config.toml
d_mlp = 576
norm = "layernorm"
tie_embeddings = true
init_std_up = 0.051
init_std_down = 0.0104
optimizer = "soap_variant"
beta1 = 0.95
beta2 = 0.95
weight_decay = 0.049
schedule = "wsd"
seq_len = 1024
steps = 3220
dataset = "wikipedia_en"
Each number is 50 + 10 x the weight over the matrix's rms, rounded and kept within 0 to 99. Layers, rows and columns count from 0.

# layer 4 MLP up, 576x96, rms 0.223, rows 252-288, columns 0-95
35 61 46 56 43 57 49 35 33 41 47 59 60 42 64 52 25 62 53 33 48 56 44 58 41 60 35 49 43 49 56 48 45 40 41 51 61 54 59 46 55 54 50 39 54 46 51 38 49 63 47 45 65 39 55 46 41 45 64 37 36 52 51 56 50 52 69 55 49 40 46 54 36 40 68 49 44 49 72 43 56 58 48 54 52 68 33 45 36 53 48 65 46 49 45 47
60 51 46 50 49 43 36 44 39 62 57 59 51 53 53 52 42 73 49 59 36 62 50 52 48 48 36 49 48 46 68 68 32 50 38 42 53 42 61 55 56 44 67 24 37 53 25 50 46 56 51 46 65 44 51 45 51 44 48 44 42 63 46 58 51 36 65 47 40 40 56 47 48 41 47 55 39 46 53 62 52 44 78 60 66 50 57 51 52 61 49 57 45 54 59 39
49 37 33 46 57 68 49 40 40 62 26 49 56 58 57 39 27 58 50 46 50 24 67 28 48 44 29 64 51 48 42 44 68 44 33 53 54 39 58 50 39 53 74 35 64 73 56 36 63 68 58 68 56 48 59 42 56 41 61 34 43 52 62 61 64 29 47 39 47 53 42 51 40 29 28 47 52 33 51 56 75 76 42 36 39 70 69 59 32 62 32 29 17 54 44 68
70 51 59 50 53 54 43 57 60 54 50 67 41 44 42 58 58 60 60 52 46 56 63 56 61 53 42 43 41 34 48 46 39 49 60 49 33 44 47 63 49 45 60 53 25 54 66 55 52 56 67 48 62 51 48 42 40 70 46 62 60 52 43 61 33 35 64 44 57 50 58 50 68 46 48 44 61 46 36 39 51 61 69 56 57 49 43 66 46 48 54 52 52 54 53 55
47 51 58 45 53 69 61 48 37 49 45 69 48 49 47 49 47 44 65 73 47 59 44 53 53 61 50 40 45 48 55 49 59 39 41 60 43 63 32 53 44 35 63 54 57 38 54 54 57 57 44 51 61 53 59 59 35 52 47 34 64 24 47 43 57 37 57 45 57 45 50 70 45 58 32 45 62 49 65 36 60 42 52 21 43 55 52 51 40 40 45 53 53 52 58 46
64 61 34 40 52 37 50 50 51 55 56 58 35 54 46 36 34 44 53 35 43 44 56 45 44 54 52 36 70 61 52 52 44 52 34 43 58 55 49 44 52 49 55 49 56 55 39 40 57 67 38 43 47 51 44 54 39 46 51 44 49 41 54 46 50 60 55 68 40 48 57 56 44 61 65 48 49 49 34 36 42 48 51 64 41 35 55 40 48 51 35 47 46 42 41 55
53 42 64 42 50 34 37 56 41 55 67 63 29 47 42 40 50 55 34 73 42 50 36 56 53 47 58 58 42 35 54 44 61 49 72 61 22 71 62 57 47 48 58 37 44 55 49 32 50 28 55 69 52 64 57 70 39 38 73 38 32 60 47 54 55 53 51 41 37 48 57 54 44 32 67 45 57 63 61 45 74 46 66 35 37 48 41 37 36 45 55 55 60 57 35 49
64 42 56 53 47 42 48 48 55 69 39 35 47 47 47 74 46 49 65 50 59 41 69 57 42 43 31 57 48 47 49 51 48 61 54 34 41 45 73 62 45 55 62 38 53 52 47 59 64 39 87 39 40 54 57 51 53 49 56 43 65 61 43 38 55 39 49 45 54 62 50 50 51 46 33 53 35 40 43 56 43 48 65 48 39 61 54 48 38 58 78 47 58 67 58 47
55 45 44 67 54 57 61 51 57 48 52 38 62 45 55 59 35 34 50 58 63 44 46 39 48 38 45 69 49 53 55 30 55 43 65 50 74 57 62 59 47 65 54 42 47 54 39 57 51 56 62 74 57 28 53 63 30 38 46 48 42 51 73 44 67 57 46 44 39 50 50 40 39 53 56 51 30 52 48 64 23 42 37 56 38 36 52 73 41 60 65 36 27 29 58 61
60 59 55 40 41 59 35 61 40 46 37 53 48 56 55 49 51 55 57 41 52 49 51 39 40 28 49 37 60 54 58 55 54 35 51 49 47 52 39 54 49 50 52 68 45 53 28 37 39 55 55 46 49 40 56 57 57 62 51 48 66 51 42 50 56 53 57 41 36 58 40 53 60 65 45 54 38 36 36 57 51 57 46 47 52 43 70 65 42 62 39 45 60 56 39 50
42 42 56 65 45 32 62 54 51 59 57 47 37 48 47 43 52 51 21 51 46 48 48 41 69 46 54 56 56 50 56 58 33 60 50 46 53 46 75 49 46 49 37 41 57 51 55 35 59 59 45 77 65 37 47 42 56 51 50 66 46 52 54 51 46 60 61 57 52 36 53 52 46 51 67 41 49 51 53 50 56 48 43 41 57 31 41 54 58 51 53 46 44 37 56 56
60 29 57 64 37 56 40 48 37 51 55 69 53 61 53 64 50 50 43 51 40 63 59 30 58 54 46 50 47 54 59 60 60 57 53 41 64 45 47 49 41 50 53 39 51 50 55 62 35 60 43 64 51 50 46 50 51 52 44 45 57 53 59 60 43 48 60 40 62 44 59 62 50 47 54 40 55 54 62 42 48 46 33 41 50 46 37 53 33 57 53 42 59 47 55 47
53 47 63 46 44 36 42 42 52 40 54 40 51 46 70 48 47 47 46 53 50 48 45 49 66 30 57 45 30 46 46 43 49 49 67 51 64 60 60 48 63 46 50 63 53 45 51 54 47 45 60 52 56 40 67 39 55 51 71 49 27 67 29 50 44 52 55 55 56 32 35 40 43 44 42 45 62 41 60 56 51 57 54 32 56 50 54 61 36 37 50 53 52 35 54 48
49 50 49 45 52 52 51 53 41 33 47 40 47 67 33 46 65 40 65 44 55 80 46 40 61 51 41 46 49 53 42 49 45 50 41 51 60 47 45 41 59 58 45 46 33 62 57 35 59 49 53 42 63 67 47 56 58 50 53 54 63 59 47 39 48 42 33 48 50 44 52 50 57 42 64 37 38 50 44 48 34 48 48 53 41 48 59 41 50 47 53 37 53 50 56 52
50 42 39 42 51 51 53 47 32 45 48 68 64 57 66 67 55 43 53 40 36 51 56 62 55 45 53 38 46 35 46 49 46 43 59 51 63 42 49 64 54 63 37 30 66 48 25 58 43 56 55 52 59 37 45 53 54 47 60 57 40 59 41 53 36 51 54 46 40 38 56 40 53 44 48 49 57 39 35 51 54 54 50 61 58 68 45 41 57 58 39 61 44 60 66 39
43 49 65 60 55 43 63 52 49 72 49 54 49 42 35 48 39 35 67 51 67 44 53 32 52 54 50 45 34 58 36 33 55 46 71 58 42 59 51 43 48 37 55 53 44 40 47 56 44 56 39 52 41 53 54 54 62 55 58 71 48 30 45 56 55 55 53 37 56 46 44 65 57 48 46 35 46 60 56 49 35 39 47 47 61 63 58 53 33 46 55 45 39 42 55 38
49 47 52 49 53 67 35 48 43 63 50 52 60 69 63 51 34 58 36 37 52 44 27 24 58 45 53 57 58 43 53 66 57 47 49 64 44 65 34 52 47 63 52 53 63 59 63 40 38 64 65 67 46 39 66 58 63 35 41 31 45 28 35 57 49 36 34 60 59 40 33 60 42 56 36 38 52 51 52 43 62 47 51 58 52 54 62 53 61 38 51 67 42 77 45 40
54 55 57 44 41 39 57 35 52 61 58 34 60 70 62 34 48 50 48 48 48 71 50 59 52 71 54 32 42 41 45 50 70 52 55 43 46 52 56 38 61 37 59 53 38 56 36 52 46 52 50 55 38 58 43 47 73 41 35 48 34 55 41 60 59 56 51 45 52 69 55 38 66 47 35 54 65 34 36 64 63 47 64 43 42 66 56 40 54 64 55 49 48 54 49 69
53 66 50 35 28 44 52 46 67 68 64 57 47 66 43 50 61 55 48 58 53 60 42 53 58 62 28 35 67 32 58 40 31 50 45 48 50 46 49 60 31 58 48 64 52 65 67 52 35 51 42 31 41 63 73 68 43 30 20 61 67 62 62 58 61 35 52 45 63 38 42 45 40 58 32 36 42 60 44 44 61 41 39 51 31 74 43 52 45 61 63 45 50 73 33 46
45 44 61 43 41 48 49 59 57 54 63 62 37 45 50 56 42 46 61 27 50 45 38 58 50 52 48 52 43 47 49 34 64 42 41 52 57 43 67 38 61 56 66 47 48 49 41 38 29 47 49 39 35 31 37 33 55 47 62 30 59 59 41 61 48 31 54 48 48 45 43 52 52 53 51 46 60 59 45 68 43 70 46 39 49 59 70 44 40 54 51 61 56 30 22 67
50 50 64 62 51 59 45 57 57 46 33 56 57 75 50 30 66 66 54 82 31 45 57 05 63 55 35 60 74 26 55 48 37 58 66 54 31 50 40 46 71 65 46 42 56 58 53 45 64 63 29 54 43 61 54 46 47 63 33 76 42 38 34 43 68 23 33 44 60 51 46 74 45 69 56 26 38 55 33 46 65 44 58 66 70 45 45 35 27 66 44 48 32 27 38 69
52 49 55 42 49 50 25 56 71 43 57 53 58 40 51 50 49 43 48 59 45 47 52 24 44 49 84 43 57 41 54 46 31 46 47 41 45 45 58 62 45 59 52 62 40 56 66 54 53 52 53 53 46 29 60 50 41 46 47 44 42 63 54 56 34 49 72 55 18 47 71 59 53 52 52 37 54 43 53 58 33 41 44 46 42 46 52 42 37 58 51 52 37 52 44 59
56 51 43 56 51 57 46 50 81 61 56 38 45 60 41 26 58 37 30 49 78 67 40 44 57 29 45 42 51 52 71 56 55 55 38 61 68 53 49 77 63 52 52 66 54 44 38 57 34 42 42 54 46 47 44 39 66 32 40 51 35 62 44 50 56 61 40 53 51 39 39 60 31 39 52 48 30 49 43 59 45 52 57 57 48 52 53 59 65 55 46 36 37 64 46 47
54 39 65 45 56 51 52 54 44 51 58 38 60 40 48 46 42 48 43 50 47 58 47 51 39 64 37 46 59 47 55 51 55 47 49 53 67 53 55 63 39 53 41 59 36 45 41 50 52 66 29 57 50 30 39 46 28 55 33 53 66 34 45 63 41 49 47 38 50 48 72 42 51 58 51 58 47 47 54 47 39 32 44 50 46 34 47 61 41 46 57 46 43 50 48 55
44 41 67 46 48 63 65 48 64 55 63 61 51 49 47 47 49 31 55 56 62 70 49 43 43 49 36 43 55 52 52 36 44 55 51 53 35 52 59 55 44 51 59 41 40 46 59 54 52 49 40 40 48 59 48 29 50 55 64 54 47 39 46 47 46 62 64 34 41 43 51 74 44 35 32 65 41 69 38 60 49 39 61 41 43 59 39 48 38 71 35 49 58 59 58 40
35 51 56 41 53 74 50 54 47 57 53 59 54 60 56 57 54 32 55 53 55 50 45 37 47 58 57 43 55 38 64 42 60 43 59 57 41 47 42 50 40 55 52 32 39 42 46 46 58 58 56 38 46 51 45 58 51 61 48 49 60 49 42 78 42 46 58 38 63 52 55 55 60 39 40 44 48 49 49 53 54 35 51 37 60 57 36 50 53 40 50 51 58 51 45 49
48 65 42 47 46 54 56 37 31 51 48 42 49 54 40 59 62 55 55 55 49 57 53 54 50 47 45 49 34 47 41 59 48 46 49 50 46 47 46 69 51 44 40 52 49 46 43 61 55 58 63 44 43 34 54 59 52 51 52 45 62 49 62 45 38 44 61 47 56 75 54 49 57 59 41 51 46 52 44 47 56 66 51 41 57 61 41 40 51 43 47 52 34 40 39 60
64 47 70 50 28 53 44 70 54 68 41 73 42 66 43 37 27 46 60 23 56 46 63 34 47 38 41 65 49 63 51 53 57 42 53 64 27 38 31 55 31 63 55 54 40 38 65 56 59 32 51 53 40 49 39 41 49 52 49 66 55 24 41 58 68 60 56 00 42 64 53 66 46 69 45 60 51 57 41 49 51 27 56 42 35 76 48 41 38 49 54 52 33 66 50 58
39 59 46 42 60 70 51 49 42 42 61 63 59 49 55 57 56 31 71 45 54 56 49 66 49 44 42 53 48 50 56 56 52 42 46 42 46 26 62 63 42 62 29 49 62 40 37 64 49 61 51 66 42 31 55 46 63 50 56 50 75 48 33 51 72 25 41 33 36 51 56 43 65 67 52 65 47 48 27 67 63 53 63 32 52 53 57 56 46 61 27 60 35 45 62 69
54 56 61 54 61 46 32 46 49 43 40 49 45 55 50 61 46 52 43 45 44 59 57 39 47 50 46 64 44 46 40 50 36 48 45 41 39 59 57 40 70 46 40 60 45 48 26 50 59 54 61 44 51 45 51 46 48 61 48 51 53 56 40 61 53 45 41 58 41 46 42 44 48 44 54 54 45 54 43 59 59 61 51 67 49 39 53 51 61 77 42 50 51 44 38 59
50 58 45 48 47 40 47 54 32 41 55 57 48 44 62 61 37 52 36 55 54 54 62 48 57 42 48 51 56 52 57 63 49 29 49 56 47 62 42 46 52 62 38 41 60 38 44 44 63 53 33 48 43 52 56 48 58 56 51 32 52 44 64 48 62 41 61 57 45 57 54 43 42 57 39 42 58 44 41 53 60 50 35 54 33 46 38 32 67 44 44 43 49 53 47 59
66 35 48 43 59 52 55 39 49 43 36 46 50 58 47 42 54 51 50 43 41 59 59 66 47 49 46 51 55 45 50 53 51 44 42 62 47 54 57 32 66 49 54 53 61 37 40 40 58 51 40 60 48 31 58 55 45 41 41 43 42 56 51 49 62 45 44 43 34 49 40 47 61 50 49 55 65 58 69 38 48 59 50 54 42 25 71 58 54 53 39 47 53 44 62 55
61 45 48 56 43 29 39 24 56 49 60 69 43 53 37 53 47 52 47 43 47 41 57 57 29 37 56 58 65 43 54 45 58 43 46 39 60 48 67 39 52 57 42 41 41 48 74 66 50 43 55 43 78 53 59 59 47 46 45 47 60 59 47 55 44 51 54 58 33 46 43 44 31 52 55 61 44 45 47 38 40 49 45 65 43 35 54 54 45 40 58 25 41 49 45 47
48 59 59 54 42 63 35 41 46 54 69 45 64 56 60 50 45 61 54 58 44 57 36 39 40 67 50 49 50 49 58 40 53 41 49 57 49 51 51 50 31 57 60 58 42 54 61 54 41 61 37 67 43 42 67 48 52 52 51 58 52 47 53 40 40 59 60 51 58 51 42 59 52 40 41 44 50 51 81 47 54 47 45 52 47 63 41 54 30 51 63 60 46 70 47 29
58 67 48 51 44 47 43 60 52 49 71 56 56 51 39 36 49 40 55 60 43 33 53 34 55 44 46 56 49 65 61 46 65 49 46 42 51 50 47 50 57 54 44 36 45 69 41 41 64 46 71 52 47 35 30 64 58 59 47 34 46 53 24 38 39 60 39 43 52 55 47 53 66 52 53 42 48 43 55 59 62 44 43 58 50 52 42 58 44 35 55 60 45 46 36 54
82 54 52 41 48 42 59 30 79 68 48 36 43 45 37 48 55 44 46 49 55 39 53 49 44 42 34 48 36 55 65 56 37 38 50 55 59 46 65 43 43 77 67 48 48 45 53 63 63 54 51 42 50 62 56 58 45 40 55 62 40 35 55 32 42 38 45 51 50 35 53 28 62 54 48 58 33 58 48 56 52 40 47 72 54 59 53 58 51 51 61 45 47 50 38 43
52 45 56 47 69 41 52 49 50 43 45 65 47 40 51 40 45 62 53 49 52 63 41 46 58 56 49 45 49 61 44 42 53 41 31 61 49 56 74 49 50 51 49 42 50 49 38 72 57 56 52 47 48 56 51 44 42 54 59 52 45 38 45 49 56 45 48 46 54 44 43 50 47 51 50 49 61 41 62 45 56 48 50 38 51 53 60 55 56 46 37 59 39 41 45 56
# layer 4 MLP down (transposed), 576x96, rms 0.2, rows 252-287, columns 0-95
55 42 64 43 50 63 62 55 47 55 62 41 49 52 54 33 37 36 43 55 45 42 66 49 47 55 56 60 40 42 54 36 52 69 48 41 53 37 64 69 63 53 54 46 46 46 46 54 52 58 58 73 44 41 49 51 46 56 39 55 55 47 37 60 47 28 30 44 46 65 50 45 62 27 41 53 50 64 32 58 52 65 37 42 56 50 62 73 48 59 47 44 46 42 54 54
29 47 35 52 57 38 48 61 37 52 49 62 43 51 36 33 56 47 42 57 54 36 50 44 43 57 59 49 47 41 53 50 39 44 52 82 34 46 71 33 35 70 52 62 62 58 11 43 37 51 57 50 43 57 43 46 42 38 57 56 39 69 57 58 41 45 59 78 56 57 56 55 35 46 44 50 51 37 43 45 36 30 60 51 40 53 50 37 57 38 43 49 41 46 55 46
34 54 51 56 34 50 49 52 38 55 50 49 60 50 64 52 54 66 31 50 56 53 35 31 68 52 37 93 62 61 33 34 61 45 65 56 54 46 73 62 62 63 56 39 68 51 51 60 53 37 57 38 50 45 63 35 32 47 50 45 43 45 50 43 58 23 50 43 56 56 64 46 66 35 35 42 49 28 62 44 84 55 66 62 48 74 84 56 52 29 67 62 44 44 30 42
50 56 47 44 55 47 55 50 40 49 53 45 43 36 53 47 36 47 49 50 37 57 59 45 42 53 56 53 46 57 49 48 42 57 63 59 50 49 52 33 57 42 54 40 72 52 39 63 63 47 45 54 41 49 42 60 57 49 65 56 52 62 50 40 57 73 53 55 46 52 61 60 34 54 74 53 46 61 61 56 46 56 41 35 53 50 42 50 62 56 51 44 50 36 55 38
35 54 49 52 45 63 51 35 42 44 57 45 58 52 47 46 54 38 43 48 66 40 24 53 50 41 48 47 47 45 41 54 53 53 47 44 29 52 58 44 59 39 66 37 49 51 22 55 47 48 38 54 47 37 49 45 50 64 54 56 59 45 51 50 35 39 59 40 47 47 54 46 38 55 47 34 58 60 35 56 62 42 52 29 67 56 47 33 41 45 55 51 35 59 66 60
46 48 44 53 57 66 32 48 49 69 45 52 40 45 43 51 38 42 48 40 47 50 52 66 49 46 67 53 46 43 49 55 33 61 51 46 39 31 46 50 55 46 48 38 46 49 48 44 52 39 64 55 57 56 38 38 49 47 41 51 54 51 35 51 37 40 56 49 55 50 43 37 52 55 57 39 33 47 61 62 40 54 39 53 52 59 40 46 34 49 56 42 63 54 56 41
51 45 38 53 58 65 44 53 56 48 52 44 49 36 55 45 56 48 55 60 44 33 30 50 38 64 46 45 48 37 54 50 44 47 42 55 44 45 50 64 44 34 33 68 24 54 53 48 61 65 39 53 66 57 40 25 64 52 44 60 44 41 54 64 39 51 51 54 48 36 48 46 43 42 57 59 62 54 38 59 41 46 47 40 50 47 47 60 51 42 33 27 37 38 62 49
40 52 40 38 36 57 52 64 44 37 50 72 48 57 69 45 48 45 38 52 37 62 33 49 39 61 50 39 50 49 57 43 55 45 42 54 56 47 51 60 44 44 58 45 62 51 54 50 40 61 35 55 32 42 60 52 44 69 49 54 46 51 66 53 42 49 53 53 45 53 42 34 43 49 61 51 59 61 57 40 55 53 37 42 44 37 68 43 45 46 48 46 56 61 52 55
39 39 36 44 56 56 46 47 31 41 59 57 65 51 62 70 56 43 42 41 48 50 47 36 51 47 30 71 36 49 47 57 56 38 59 27 62 70 51 44 36 36 62 45 56 75 44 59 67 58 59 51 40 42 69 38 35 40 17 55 26 72 59 47 54 36 55 43 43 39 65 54 52 53 54 38 25 48 57 48 64 49 52 59 45 49 51 57 43 55 50 41 53 47 62 52
66 52 47 33 64 51 57 56 42 42 54 41 50 50 41 39 41 55 43 41 54 34 61 37 47 48 50 50 62 57 41 48 62 53 42 45 30 60 58 62 40 60 56 44 59 58 58 52 49 28 50 48 74 34 62 32 58 43 47 36 64 39 43 37 31 45 38 54 40 45 34 52 53 46 48 36 61 59 50 57 55 52 44 54 50 52 64 79 30 64 50 57 63 50 62 54
50 48 47 47 30 52 63 48 43 43 52 50 45 43 57 52 42 55 44 64 51 56 69 60 64 46 45 41 31 49 43 49 44 47 51 51 51 48 55 31 53 46 60 40 58 45 42 54 39 59 25 50 42 49 41 59 41 28 48 62 62 34 64 38 50 49 48 62 46 41 51 51 42 53 42 33 54 52 44 40 54 44 39 33 49 42 50 43 46 43 53 51 44 35 52 57
54 33 36 55 39 63 35 60 41 47 50 57 58 30 40 47 69 51 58 65 64 50 50 51 61 52 69 34 62 46 43 51 42 37 49 48 51 37 48 49 52 54 50 58 53 24 66 58 50 38 48 45 45 56 48 45 52 40 55 51 33 52 57 42 67 49 45 42 45 43 50 50 53 53 61 44 47 57 54 47 31 39 61 48 40 43 53 41 42 52 50 55 47 46 54 42
44 35 47 61 47 47 41 52 41 50 45 55 51 57 57 47 69 48 49 68 30 46 53 37 47 57 58 52 55 57 39 54 49 65 39 62 65 56 40 35 51 47 56 48 44 62 66 62 60 58 43 48 60 42 60 39 43 43 53 22 69 51 59 59 42 42 67 44 52 57 48 46 40 55 48 73 54 64 50 47 62 38 54 28 54 49 35 43 46 44 57 42 65 29 59 34
49 54 42 41 32 52 51 51 56 57 58 48 54 58 55 44 51 68 54 55 59 46 52 45 48 49 48 58 62 49 41 49 41 78 69 70 40 53 55 67 40 52 68 50 63 56 55 64 46 45 36 49 53 53 54 61 50 56 57 45 62 49 43 42 45 42 75 46 56 55 64 47 45 51 55 49 48 56 67 45 47 58 51 46 51 56 67 55 59 50 49 41 60 45 50 35
45 54 46 69 52 43 70 36 48 63 43 35 66 35 45 41 44 68 52 54 51 54 50 42 57 37 57 58 47 69 56 36 50 63 42 65 36 38 59 42 43 47 57 33 55 52 63 36 52 37 65 47 45 62 49 41 45 43 51 50 57 52 49 48 29 47 57 57 36 47 58 51 43 58 55 56 49 51 48 53 41 45 54 57 27 51 39 46 46 37 43 46 48 53 53 50
65 41 38 53 47 41 57 53 50 54 49 53 49 63 46 46 44 54 49 50 52 42 57 48 45 47 55 39 39 27 49 53 56 47 37 43 41 59 73 47 43 37 61 72 62 34 36 41 42 47 53 46 44 48 41 67 43 40 43 47 61 37 58 39 62 55 58 55 39 52 44 47 51 38 47 55 46 51 41 51 50 52 60 47 38 41 49 79 42 55 49 57 56 58 51 46
42 54 50 53 52 47 42 53 60 39 39 60 44 49 44 45 48 67 46 46 45 50 51 58 70 53 29 60 58 45 53 59 54 52 52 57 62 57 48 38 63 39 36 64 66 64 46 45 57 52 53 63 62 34 68 61 28 39 24 62 47 49 51 56 52 51 33 69 44 50 47 56 49 53 43 52 50 47 47 54 50 61 50 59 45 53 76 46 82 52 44 63 57 63 58 56
33 53 60 55 47 40 59 42 49 46 31 25 56 60 76 75 33 48 20 59 48 65 62 44 37 47 35 56 48 59 49 35 46 59 79 40 56 43 69 67 55 64 34 40 56 66 51 47 53 52 55 48 54 44 53 61 43 45 43 57 55 58 66 56 45 49 43 63 64 54 61 55 25 49 28 43 36 59 52 44 48 49 48 30 65 51 36 61 48 33 71 61 45 62 50 52
52 49 59 36 55 62 49 41 53 48 60 53 54 46 63 51 57 49 62 57 44 41 57 44 55 46 56 57 49 47 46 51 51 49 54 48 45 59 67 43 67 58 47 58 28 47 58 52 59 55 53 51 48 62 47 49 38 57 57 48 51 57 39 53 31 51 60 46 55 49 55 46 60 34 55 59 64 52 54 57 50 63 58 46 60 46 44 53 51 43 49 47 41 49 53 42
58 40 36 38 63 51 46 60 64 57 62 50 46 70 51 44 41 62 64 54 46 36 44 58 44 43 34 39 24 47 49 65 58 43 57 29 44 63 58 57 61 38 47 53 69 56 55 46 56 47 41 49 69 57 50 37 49 50 48 47 70 35 45 48 38 57 60 56 54 51 45 57 53 28 51 66 54 44 44 43 58 45 68 55 48 36 47 64 45 49 53 34 47 49 57 42
30 67 28 58 33 55 43 54 39 63 51 58 26 69 61 43 41 58 46 77 35 45 43 40 36 60 35 55 60 27 60 21 41 71 74 42 32 24 26 44 52 57 29 60 54 67 32 59 49 55 31 32 46 55 55 53 32 53 42 62 47 57 58 37 35 43 30 38 60 58 67 62 62 57 42 47 46 69 44 38 59 71 60 46 50 66 61 47 36 81 74 52 43 13 58 72
71 27 40 45 74 34 34 28 39 75 55 70 57 59 55 46 57 61 45 44 44 57 45 53 49 57 43 61 51 41 67 45 60 69 58 44 66 49 72 42 59 37 62 59 29 33 54 42 43 76 45 42 51 32 60 41 41 45 41 45 48 48 45 54 59 47 45 45 36 48 51 43 38 53 36 59 33 38 38 33 36 47 50 46 49 54 82 22 28 38 43 50 43 57 37 64
46 57 51 38 62 69 47 46 36 55 54 51 50 54 69 53 43 49 54 40 57 48 61 45 46 39 59 54 43 70 52 34 61 45 73 63 49 36 58 63 53 65 45 56 54 51 54 43 59 52 37 58 47 49 51 36 36 45 48 52 25 48 51 29 52 55 49 37 53 54 61 58 62 54 39 60 56 37 62 43 39 53 48 66 63 51 61 45 63 29 52 47 44 49 34 56
66 56 49 35 73 62 42 43 51 28 49 49 44 56 63 51 41 51 41 56 52 52 79 44 49 64 52 37 53 61 55 52 47 52 39 37 63 54 66 35 57 49 55 52 42 49 46 48 44 56 53 46 43 62 60 46 36 59 46 48 52 33 55 58 46 57 56 56 61 42 41 53 62 44 45 46 42 48 48 65 75 72 55 36 50 52 51 53 55 40 36 44 53 53 64 62
45 46 37 54 57 40 52 39 57 43 49 57 45 58 49 60 27 63 53 46 35 57 29 44 51 48 44 36 44 63 37 44 25 58 27 58 59 55 60 43 50 63 33 32 54 52 53 48 35 45 62 53 47 59 42 45 45 53 53 63 35 47 60 60 62 70 38 59 38 41 50 35 50 53 30 60 58 25 34 50 52 62 62 42 52 29 49 58 54 68 35 51 39 65 41 36
53 46 52 60 60 52 45 51 42 48 65 62 39 47 52 62 56 49 49 52 48 48 56 54 46 54 60 48 59 53 43 48 47 50 47 45 67 49 68 39 64 40 59 40 55 55 55 57 36 50 61 47 59 70 49 52 49 59 57 59 39 63 64 54 44 56 35 56 62 54 45 21 49 45 66 49 57 44 51 53 57 56 44 49 58 51 51 64 52 61 62 42 64 51 46 39
60 58 43 45 41 48 56 55 55 50 37 57 51 41 38 56 51 58 60 69 45 52 41 49 58 51 42 63 46 50 63 54 66 48 53 51 55 60 43 39 54 58 50 52 47 54 26 45 45 48 55 55 53 38 48 54 41 39 27 44 50 66 68 44 69 46 55 43 42 60 55 45 46 35 49 54 47 36 49 42 42 42 49 55 43 47 45 43 57 49 49 52 38 56 52 47
51 40 84 38 63 46 61 47 58 53 43 50 32 45 14 63 40 46 65 48 54 32 63 39 46 45 58 47 63 58 62 56 23 53 55 81 48 61 41 31 28 75 63 38 52 51 62 52 81 41 68 46 37 50 64 59 46 41 33 72 26 67 52 64 64 70 72 36 46 62 45 57 38 63 65 20 55 38 32 43 54 78 33 69 36 48 42 50 64 69 57 63 58 75 72 59
57 44 50 77 39 45 57 48 56 67 61 44 43 53 33 60 53 60 48 46 48 51 49 52 46 60 60 76 49 50 28 41 58 55 58 49 57 46 58 47 60 66 44 53 59 61 56 48 63 18 48 66 64 55 46 67 26 82 47 45 57 66 75 57 68 61 67 71 40 70 41 63 47 38 57 50 32 52 55 55 32 64 40 52 45 48 40 46 71 45 50 44 41 50 53 26
43 61 64 61 46 45 55 60 58 60 43 50 52 50 41 54 45 52 64 48 46 55 48 60 46 54 47 54 59 50 54 38 62 33 46 45 57 54 49 42 45 54 45 40 54 54 54 45 50 50 24 40 68 59 31 55 48 39 51 59 52 44 53 37 46 54 35 49 52 50 54 58 47 66 60 62 52 41 42 54 44 34 47 50 36 55 46 49 42 44 45 52 57 50 61 61
25 45 66 39 46 40 33 45 44 58 35 51 63 50 40 45 42 53 49 49 53 42 53 53 46 42 44 47 55 39 41 54 45 42 54 61 51 56 41 51 57 48 48 54 48 52 47 50 32 47 60 46 54 56 51 46 36 50 51 41 50 43 45 47 57 66 50 53 42 56 50 36 24 53 32 53 51 39 51 47 55 67 55 64 47 53 50 60 43 39 53 47 31 41 68 68
34 59 44 53 47 53 63 35 34 45 39 45 59 51 40 54 58 57 58 53 60 58 41 41 44 64 73 37 67 49 65 55 49 44 63 57 52 44 48 52 39 54 51 60 46 50 59 53 52 44 49 54 57 52 50 66 61 40 71 68 58 66 50 52 42 39 64 48 54 61 53 42 48 56 39 46 46 55 51 54 43 53 48 36 60 51 57 56 64 39 38 49 65 44 61 49
43 43 56 54 37 52 58 50 46 33 68 51 50 46 51 47 55 55 53 52 42 58 53 55 56 64 50 41 51 51 51 48 48 56 47 47 56 39 49 46 43 67 39 56 61 51 45 56 57 47 56 40 55 41 44 39 43 56 43 67 32 60 56 52 58 48 39 58 47 54 53 47 50 45 48 32 55 50 45 51 49 56 47 28 43 49 41 50 49 59 48 59 57 45 54 42
41 57 52 56 49 64 46 53 63 31 56 55 41 42 42 42 43 50 57 31 60 66 54 59 51 44 54 51 50 43 65 38 59 57 46 58 46 48 52 55 64 30 42 51 45 57 52 43 46 30 58 70 47 48 45 54 50 57 53 83 54 57 50 43 48 51 45 56 50 50 61 59 45 39 64 47 49 58 45 61 44 55 53 52 41 49 52 46 55 26 55 53 45 41 56 51
30 75 60 38 56 67 47 66 36 36 35 49 40 69 48 57 57 62 60 48 61 57 62 56 58 40 46 63 58 57 57 49 46 47 63 59 58 49 57 64 40 49 41 51 43 46 67 56 40 58 58 49 49 63 60 48 49 51 64 40 56 52 56 49 51 56 48 27 51 56 33 43 77 55 43 27 40 57 49 44 61 38 53 31 36 55 43 41 51 53 55 30 55 38 37 52
58 53 62 31 46 49 51 47 46 47 62 40 62 37 45 54 45 54 51 49 51 50 61 73 42 33 46 52 54 54 49 44 23 49 65 50 46 43 70 49 72 38 44 59 55 45 43 52 62 38 51 31 48 55 41 53 61 58 47 42 42 66 57 54 41 55 47 67 62 53 62 39 32 47 51 57 67 39 56 47 50 65 50 57 44 32 49 53 34 41 43 31 60 51 38 48